{"hidden_size": 160, "num_key_value_heads": 1, "intermediate_size": 640, "norm_place": "pre", "tie_word_embeddings": true, "init_std_qkv": 0.0341, "beta1": 0.9}
Each number is 128 + 32 x the weight over its row's rms, rounded and kept within 0 to 255. Layers, rows and columns count from 0. Numbers have three digits each. The size before them is the row's rms in percent of the matrix's.

# layer 4 MLP down, 160x640, rms 0.113, rows 0-50, columns 128-255
100:155107106182127239173156107122085103165151098085111132179163160148168136107118136140144119158100156132142124114115099149124119134124104113201139127095120138196169084146082176100105205094116204159148135162120106144176119122078182117105139164161176129204180137148156116146129095132163121131147144152115166117132122150159128152156077161107194196101122110130139125111162190117128137121138
097:140113152148133065144143075086153181187164164120127109127149134091180162122068191119161129146104162136146127125144152160169180141108129140147116084133152129099137084087099076167093126123139110182154158106092139147127169078109135138141111117160102180142152138117097152144146072170129171132065103088106164156137163141133092090147136104084190107081113149111125103081149135107148189138124
101:150099091105125097111136138153095138178134154174150133143094143124143131094112135093137133121090143076114100183139115183180149121089157170147140088167132165127093111109110081085096067122093200162091165174132098116123154169127076105091106121167097187163114132140067107155088109135193098106119149114116097131144164139095132074121132125076162089178205144066062150126147200131138146143136
093:132124131155141085163137140119130099171177131130076099152181103120116166110147124145124152142107128101133145129159136124097101156122127112158193175125071112098147127127106055043082090135122089104160096131109111120136140144126086139113087169135121120169110089162134100158141081130138070135143117095167176131111103144142171111165200064126097147049101162088082139076146137139142124177172
098:135105142157118118086124146119097114169140096098093107125078084098131066123173126093109134135098086082111140121151109088130113127133164185110111157081125146138179149116103025111142084073120087116096148099072132194081099087081112112084131102036166092084169086135168098131162119096125085151112125092104120167112120119146151171121068144056132087057119123159097131154130168123133077142133
098:147119098179163175133130136153143114086092159096097070127138152138096148142161129148101121161171079177109147078121188124131079099135152125109157136104112188136154143132146186120137176141100102107161134137120210148164088160159119161109145120181166106149120101139162146139178099128171118152123163153126154127110137123139160131135027188139113159091154138110141152158167171097144197160197
094:084119121081192079143137143137081076119137152156114123119149207134120171110166099139161160204125155133165157211147184140101198138160162152154132132100112120160099113115128099110177106193066088065139120120138140115125145171178161159186161079145121101146157070136182090129147122115058153102161133151102150123144127097163067143099131151126153103084094097106134129093132108215125130082159
103:149132117173124090170120100128155081111167136141154128155147153132124155129125087153149129112164064067122172129102158143094147199117108168169155155141154098176167125138166091102130157159059083099153103141130145132169112109141121111071153106113166060134185129171189184125116126083126081154152129066091183151136160155089149167111120167133096071091064059100129149097177136112149127129177
122:099107190161155220100142083074111125108114135152140103107179156120099129085155137099142144102167122097075153140167117151149125115140135164142100143061113106155125114125144072167136132128110129072100099147085175134097112134121098087100092154109111092113199197140102115134148180135156124144144143191075149160096105113050150069093111077177186108113200129097134096096128174104135150128160
097:128102166120119054121188119106143123201130136143105132129106088101139111110145156171171163113114098077146131203097168143179199088131149190155174118154128145127105127120129193112167134132177091092188127161162147155100183140123109193144167127136167161162138105150130085123151128128084147150147133169144216157157122105122185052135131137133073076124129174122150128101156153162164136136098
113:106119133155156243078108112108073116096160116136121104180119120162106099063160089111121128120121100128143155090159151120165116040078122096116125163099138145076175100206156181097168132141115102125058128081070104142147150130102164085145046171118147122109147136104090180079099145129131085159125102212132145119137100092114161144153111149115150180127192130137097116121087121107125185114149
101:123052141138143148084139108115138175151123088158112186118152071132085144111118129105148076129136160167103121183106144140201122137169126145138140145093111132125115110166101193136131132128125168116113078129180136185119163145155117197097108171083062117156105151122108094172080114092094096085082092100087094079054172189145133148141153108119137175150108142179182111143125116157144168127126
101:167095125149084152099091163128113095199076133142128129155175142137114118143144134129139096130101137116152162081141128174147082158133160092123157117152137133124122097107126228110148164083118153126165098096183159069127118149160167041146133152093116136166108153071085071151115088116157076121109150129139100101121175108151073096134126105147094195146181161129113121114173130119095123101136
109:123077123159123127155156101182083166154116141148148137121158123102105136089163143121108109116156092119076119124103103091181088085136175159174183116120162109109130134087147152126077150099163147093171153117132147110108127166144093115101114115174105081147122149097096142151136118122138181137129139136082091081095111190120153133132072115180117156165181103149127096045138116074160087121181
091:143183085128143149144192175137140158110095115147130120075117119122097082168140098092148119076109143143154149082208167156146121118112121104110126106119135134087151097180178058080138110136128119114148113075099201127125124114135140136160135114117083134102110056150122148145130103125110140168169116120136079084132131061125119170151111131097157150120204134109085146110142124189125109164114
098:115128113152215129099133153182157146173170133126145141135168144106088169125087121153122147145128126095124133123070166119123144104158129145121141089123125174123090110131154177152103110151094153124119190136103171157093141136148135075107200073100105090085117105196140086188113093116110120128122093126139150122091115094137164130106141145137172095122116149115145169171085151067084154068152
101:091124168116156033098142115107139083057140100134194095131103180134104112104153127121047121143154121105097150080129198100074128120035203124078122124104173084196159140131155060118139128119119143068137124106134148132113094121145132138052190059103114065118131149140123115178098149132119141133175108131136141170095153149129132196121116150180139117149080151107135123070139102166155136092134
099:097158114141159129140126153127137112187154149154135107110105204162138134119159130147120120128210110120188153177116113154115106127118153161153128157130148136092128140094150145150075120141120054134092124147166156133149109055143087164061161168111164130175139180133173127125179117160096156116155177140133135119159145120123117117120154199104129078115136138126173151074119170148173148177110
095:085158157124143162154128170128107133079104092143140141133146190112136153128137170118107163135088123212100091091127132172097189158141143115158139130127081155100080100100084108121101171143185159089094097152103140173122160062114170140094153122093098124087171143128120108150142133079108081177127087141139158096095163101155162142122143124096145157155155089148079111138115094157108143090178
104:097159158104129102107103090150126167084136117101176118195152159119102135118179137150131086160078151141166155128222150135157162179158130149141132107130142152124094179147142110182063113169161133073052167112113070159110122086156160119166173083140117161097140103094082110125122161067146139109185109120097087162161059136155150164148103137142118074135169146096144147146133116069169138098109
100:119132065121093200090144089111134074144115117116073135191133151111139146097137178118070098121145157184104105134101113098121150160146101117156142136091090140136113180168136082105084167165080170100105154131132167121154148144127210149059086137144142137095113105132123154133122160131136169122114141215116130113162151148144189144169156091113159112094213140141091137115092156117131094149133
093:179166122126109138097122104095139199130191153143114132103116105127150113110138158130085135206198168133162165117159157156089086148137121113080167125068134105098101138099160104126124127222116095164126198158098135101075131121138082133156172142149143151154158114161127158033159123141119161077123183170189130134148140112117210115148171125146147078147084164124139112056146090161091138161111
102:067128118114179202182126206154079147104108130072140130129191104164114110112133133091132124068177151082106148184113178163104126073120096105177157091172136056132118127174154086143168103140148101170161142122142087120127128104122091102114146059161177151118101101113097143161088079113179089169110146143101135093119120126094131126170135135168090103111119142209126171134135143011117108129120
107:083157126135112080125115174110081089147141130118124126109171145125165133155088174081118119147138109148119165083153091151139098127160111161138105123107099130107128168133133155110148144123122119149163145145149167173157186102146148099109146115120094080123147162102152118099096089128147124120144158116186099090123166148157153152127202079218137098163128113113077138109143146068102178130121
096:151126118182106093107185115082124134103138203097137121145166072118183163146150126144147068214138171200148105086181107199143165112177138094166104197138109126143149167141073111131129105077164126148059098088114066122109078133145170110109156156143092021116143148134102215093142153129085094084164142171068078177151166091173146164139108145154135128157172132108193110108087119082132097112150
098:078142153104142070155148101074146125112142152117099174123112098116190072121161087143189151117169139158175135113164163186095154122168155128113146137160180112068122126103114117111157124100116069134169064073141128109174139133097138137209205103090112141122170122159168172147125143114083131108106147169136127140110114104106161156173165124139149155104142135109156107155103197180163142130052
099:133153199140118161150117118162111105134090091133157133132110112084134122161158085172137162108110162140130149143111107088141152097131105106098152115129120137121145056165101218120131131141122061148111125109091157170143147073167146090175084135134176095085091081131104083151063081187129126114184103127154138126153061096114136211104183105111114109101110137117119122110167162175112053191100
099:147076211093129155151099158129158159100164091112150104137121097132163083068157111196109115145106177131132179164093092123118142142091120104128079165058137130119148062081104114135115104120051194169140091146152115115166159105028073169081140129100140141162154164069114171196123130162119120113091127061118137118156133149080104101148122132120122153098103161108128135084088190127088181158084
100:100152161108130131095123172114124117116166143165160148162156080153045099160175132116149157153183086110194139092172149105110188141198071178148105148182117117144141131116147115084059155126151146094098136143106132113103157139152149063113110193114122169156148154138188093101113150095158082143119153063144162121113106114101128151109127142111118109141129119154166129188115163123187141147154
091:084105092112165166119133131119173177073153150112202140100099186136122112166143149142141135135106107227113125118173079110168073135120130152096144139169183148076161097116130151113123101190179158114086127136147131128115132170117135146197149136109080139114121175157128137081132118106186115093082114075129103095038086120122158104140164142140155129101061112130141105090190070168148167094133
098:119119109172154067127178165115129084132114125103116117086089125062147110098117111123129108136178120141141086105154094062103143098127182123073082166128129104140106094139087145130176118159119049120066082159137185093158119140168140151126159081109099107144090093176157160149157175167112086118062114134098056122116152121210088106156094087147120147165116115103120108116150030146143133146148
094:113135142097150124116173151149187136119046157163144152136135125120139206146125174123145155152124143118146119135105116108125175146122192146114082048124131075144100194094110155167155091162182086064195098135138100127133111058114138131138217128184117133133124080149118146118131149073154107151138096118188167131085072149150110080118152165137134201111147143142156150120157110089103128055145
098:144158164070123135163128126094123137120058079154185093086137179112155199082125089086171087139156077153146076186091137155153143149138093106164162140134058095161123165092125062088073087156126070117146127118143138072132106110138104122066126099117098091052129119167134099119113114170159114108109108138188113114134105107125154105078101127137096121120138159162064153073144078145131156139137
094:132128168170083150107136114123132127127195111134075180154152135139117056136153136146151135140145123155170140167133130141158154107119133139072112096100164131125110101109123103174112096152103127107174132063151135079075141059121193087058138103101174081123123175081191199124151114125142079078155109102191147142181114152154083133133139139156101166173214094099117144063090130107115152088045
109:183119114073146233136121124166103137133123127029065108125179130122119153118111148177121137107120115133146163125147152098113122099150119149156093110128144117100123148080100154191116106139117186131139133123138170103131111146093161167165165177127151165164128128115119172161135083106184136173135126169103146106100144102128127124140147126166147169146178166185117165117130121133120173110128
095:145135114089173160110127139120120142149157101123148124146124159160154128088098112086093144162125063101171144096115201157115095126154168089064098124160075165142154136145172128134137117164151153141097108127149142135132141098149131107171155144119128172073089155144168171154093078174119126247123158072117125168153138139105093115139137085167105055163126106096107177159159130103105143171143
113:161176179096151144121139113077115078083114162099136098100123098133178085190093073146086154161129061171125134111166143095125155089073120123085090121140054148149114115077097051076135147093158123162114093115164156182153133104126138137147119145040172120084126124120112119155163194169142114113097169182142103133145099082090113157090169138128101176166198116162064118139078185133128103101071
095:129085167179160150162150136150107081140142173181124075107138134131162116149174135141091122111137060109113183094156110157131134125152180139119073103164101179135083159090059156091104183146106133127121130123170143153141116080127152086131129099113124113145179149124093106146117150139192115116135106177121137135106125119142164118163157124155189061147134158111072130123157154141130120180156
100:118127186154189206136086114136134077185170101138147106114109174111044096146166130120055103152157167169090120078136165180166081162091121107069159069117123153157049152134103149135141175119173168167136153125139125121052110130165130125107141165131130130082128126123131106117131137119099143158128138113181098122055182143097118156131149126132163143123053118119152126203061055048116119140124
102:116139115098124114152137129202151095117170087181056131113144107134216147094060144154166151093154178143103121121158079109066163143111124119139107173152112072087164149082115112148130158120121121086134069125128168129123148077126080177175101157068167131101113131126108141142116099165126144157148109122162151154105115154110089069103150118081167155195108140140106129068145148205117099171176
092:159132122140172111136092117142170130099143124142194107079124122134160094127158089116047120145096129103178117101127147087092145119120127140093086145146128181146142107118099186107076164087134148133134141139144121141127180105154180119090152126118090143096086086146121132125104138124080091126151061037158155136108084199184097100137105101111151187156160107031130188176087105166123145162141
110:146105127060193105171119117142101159161148135148100110114148134132183100140172109133180119147116132132101156119120201139116112133054145152122190051162110147130103142175132168000126074105143177125171123133143104097135105140133196106080145124073112168194147074120143068121153106150168114070133100112132147105143114139152192116181090123091153122184195149092130147083174110113113119083151
099:140132100112110109088129098087124062124150092102146156100129076110158148076099093090141195094111086120097164147112172144146142123117065139127101128101093065100225117105135068127123124075129081134130121124091182097073115113105117128124094126124138121113145168122162180123151106154136131110137142120164147130136138175124102120077112156107142135088066152198138107088155127190158128192124
105:143100129114101162115095087074119135119198138062156106151105151097150139094108163081157136146129109116127100127110106124139124146144111114127083080105109159075074143156142129168146124070079156128170141093152151128158145144120183097148115101120094188121086098104101134144154135117112136090133079100103165154114174135138083134127107102123138210165101159116087097094014128126089128121111
085:089158131125177163079140126191147159131083095099141129111115171139138130148158109095127149067129129093098080143117127101130156098089106129132113084124119101157169070160126164113144088092095208115108103133102173137160183132151177131114125102112109190154148142140139108145155123153093148132099097080168033141130136127145067136110163105118081134106103177162173165163099099048128070096170
097:119113101080092084179148156146126133120107151167139118104081097174151100133073096126108115080207062124135079145118102154163114141125108127081069131132092129176094095071084122167163098108095146174128109072150163120167142081132126169150143130178138118092094140135193145126144148150088098174138104130103119159106209101117103160110146143076136130060120187086168137112107106130137094106135
093:121176064114144055069135140131098118098131114144127121135206114163148202146091086102126142140142102156160139133164156165112131127150107128174066189121130121136082113178113209128140135130169155126145112160168173179148140126157111117108149172179124137114126138151142107107105177114094159161161140124097137126119137105140108160152143076117142144158162104133154141008159169146065113110176
095:118160103111159049143066151158134109141124152165127117098121172112130139128114137123107070205119058075120097125139116184112136130182221123073120108120183092107120183130112091090054109157117142141145125143140217086103156085112126142109143146098066124190128091142080089121091125101156127129132130081116133135163156108126145074095127125098090183124150148072128127168150123129187125080182
096:139123180109123157178122131122131069134160091193111114147123107144147152124099141160101209098156124108095192099124107103122143189107111112123099159146110135079140126173135189120203124103223138114136111152150139109123132133159161141162119141151158078135175116119170139112164119095151097194160117073094112117128136145077082117128161103082150147114096097080206113128171111134092142101161
095:115087082120130062100097152152141106138139112128138155120168122100117134160122128069161123147130137111123109131103104162168121121074168086138135150094128115140134076143114227117137065086088110142105184152144120109140115174133132090172128143146115131078181158143117158159167108150171111137211146136091180130141153113123109096159088155093076206117110182051182095163123141176122110074107
097:104109109135115097152101159137173088151124086169148126134127205116143161139085153135076160136166087104146175101140161090147148109140141147089122166171119133134188105078140087130098127134127065101158124157147099178088081055187146105117119173130116094127164140111111129189090088142154119145117155134149141126100140105061188115090107163125081125093130113178128110176076140149207153137135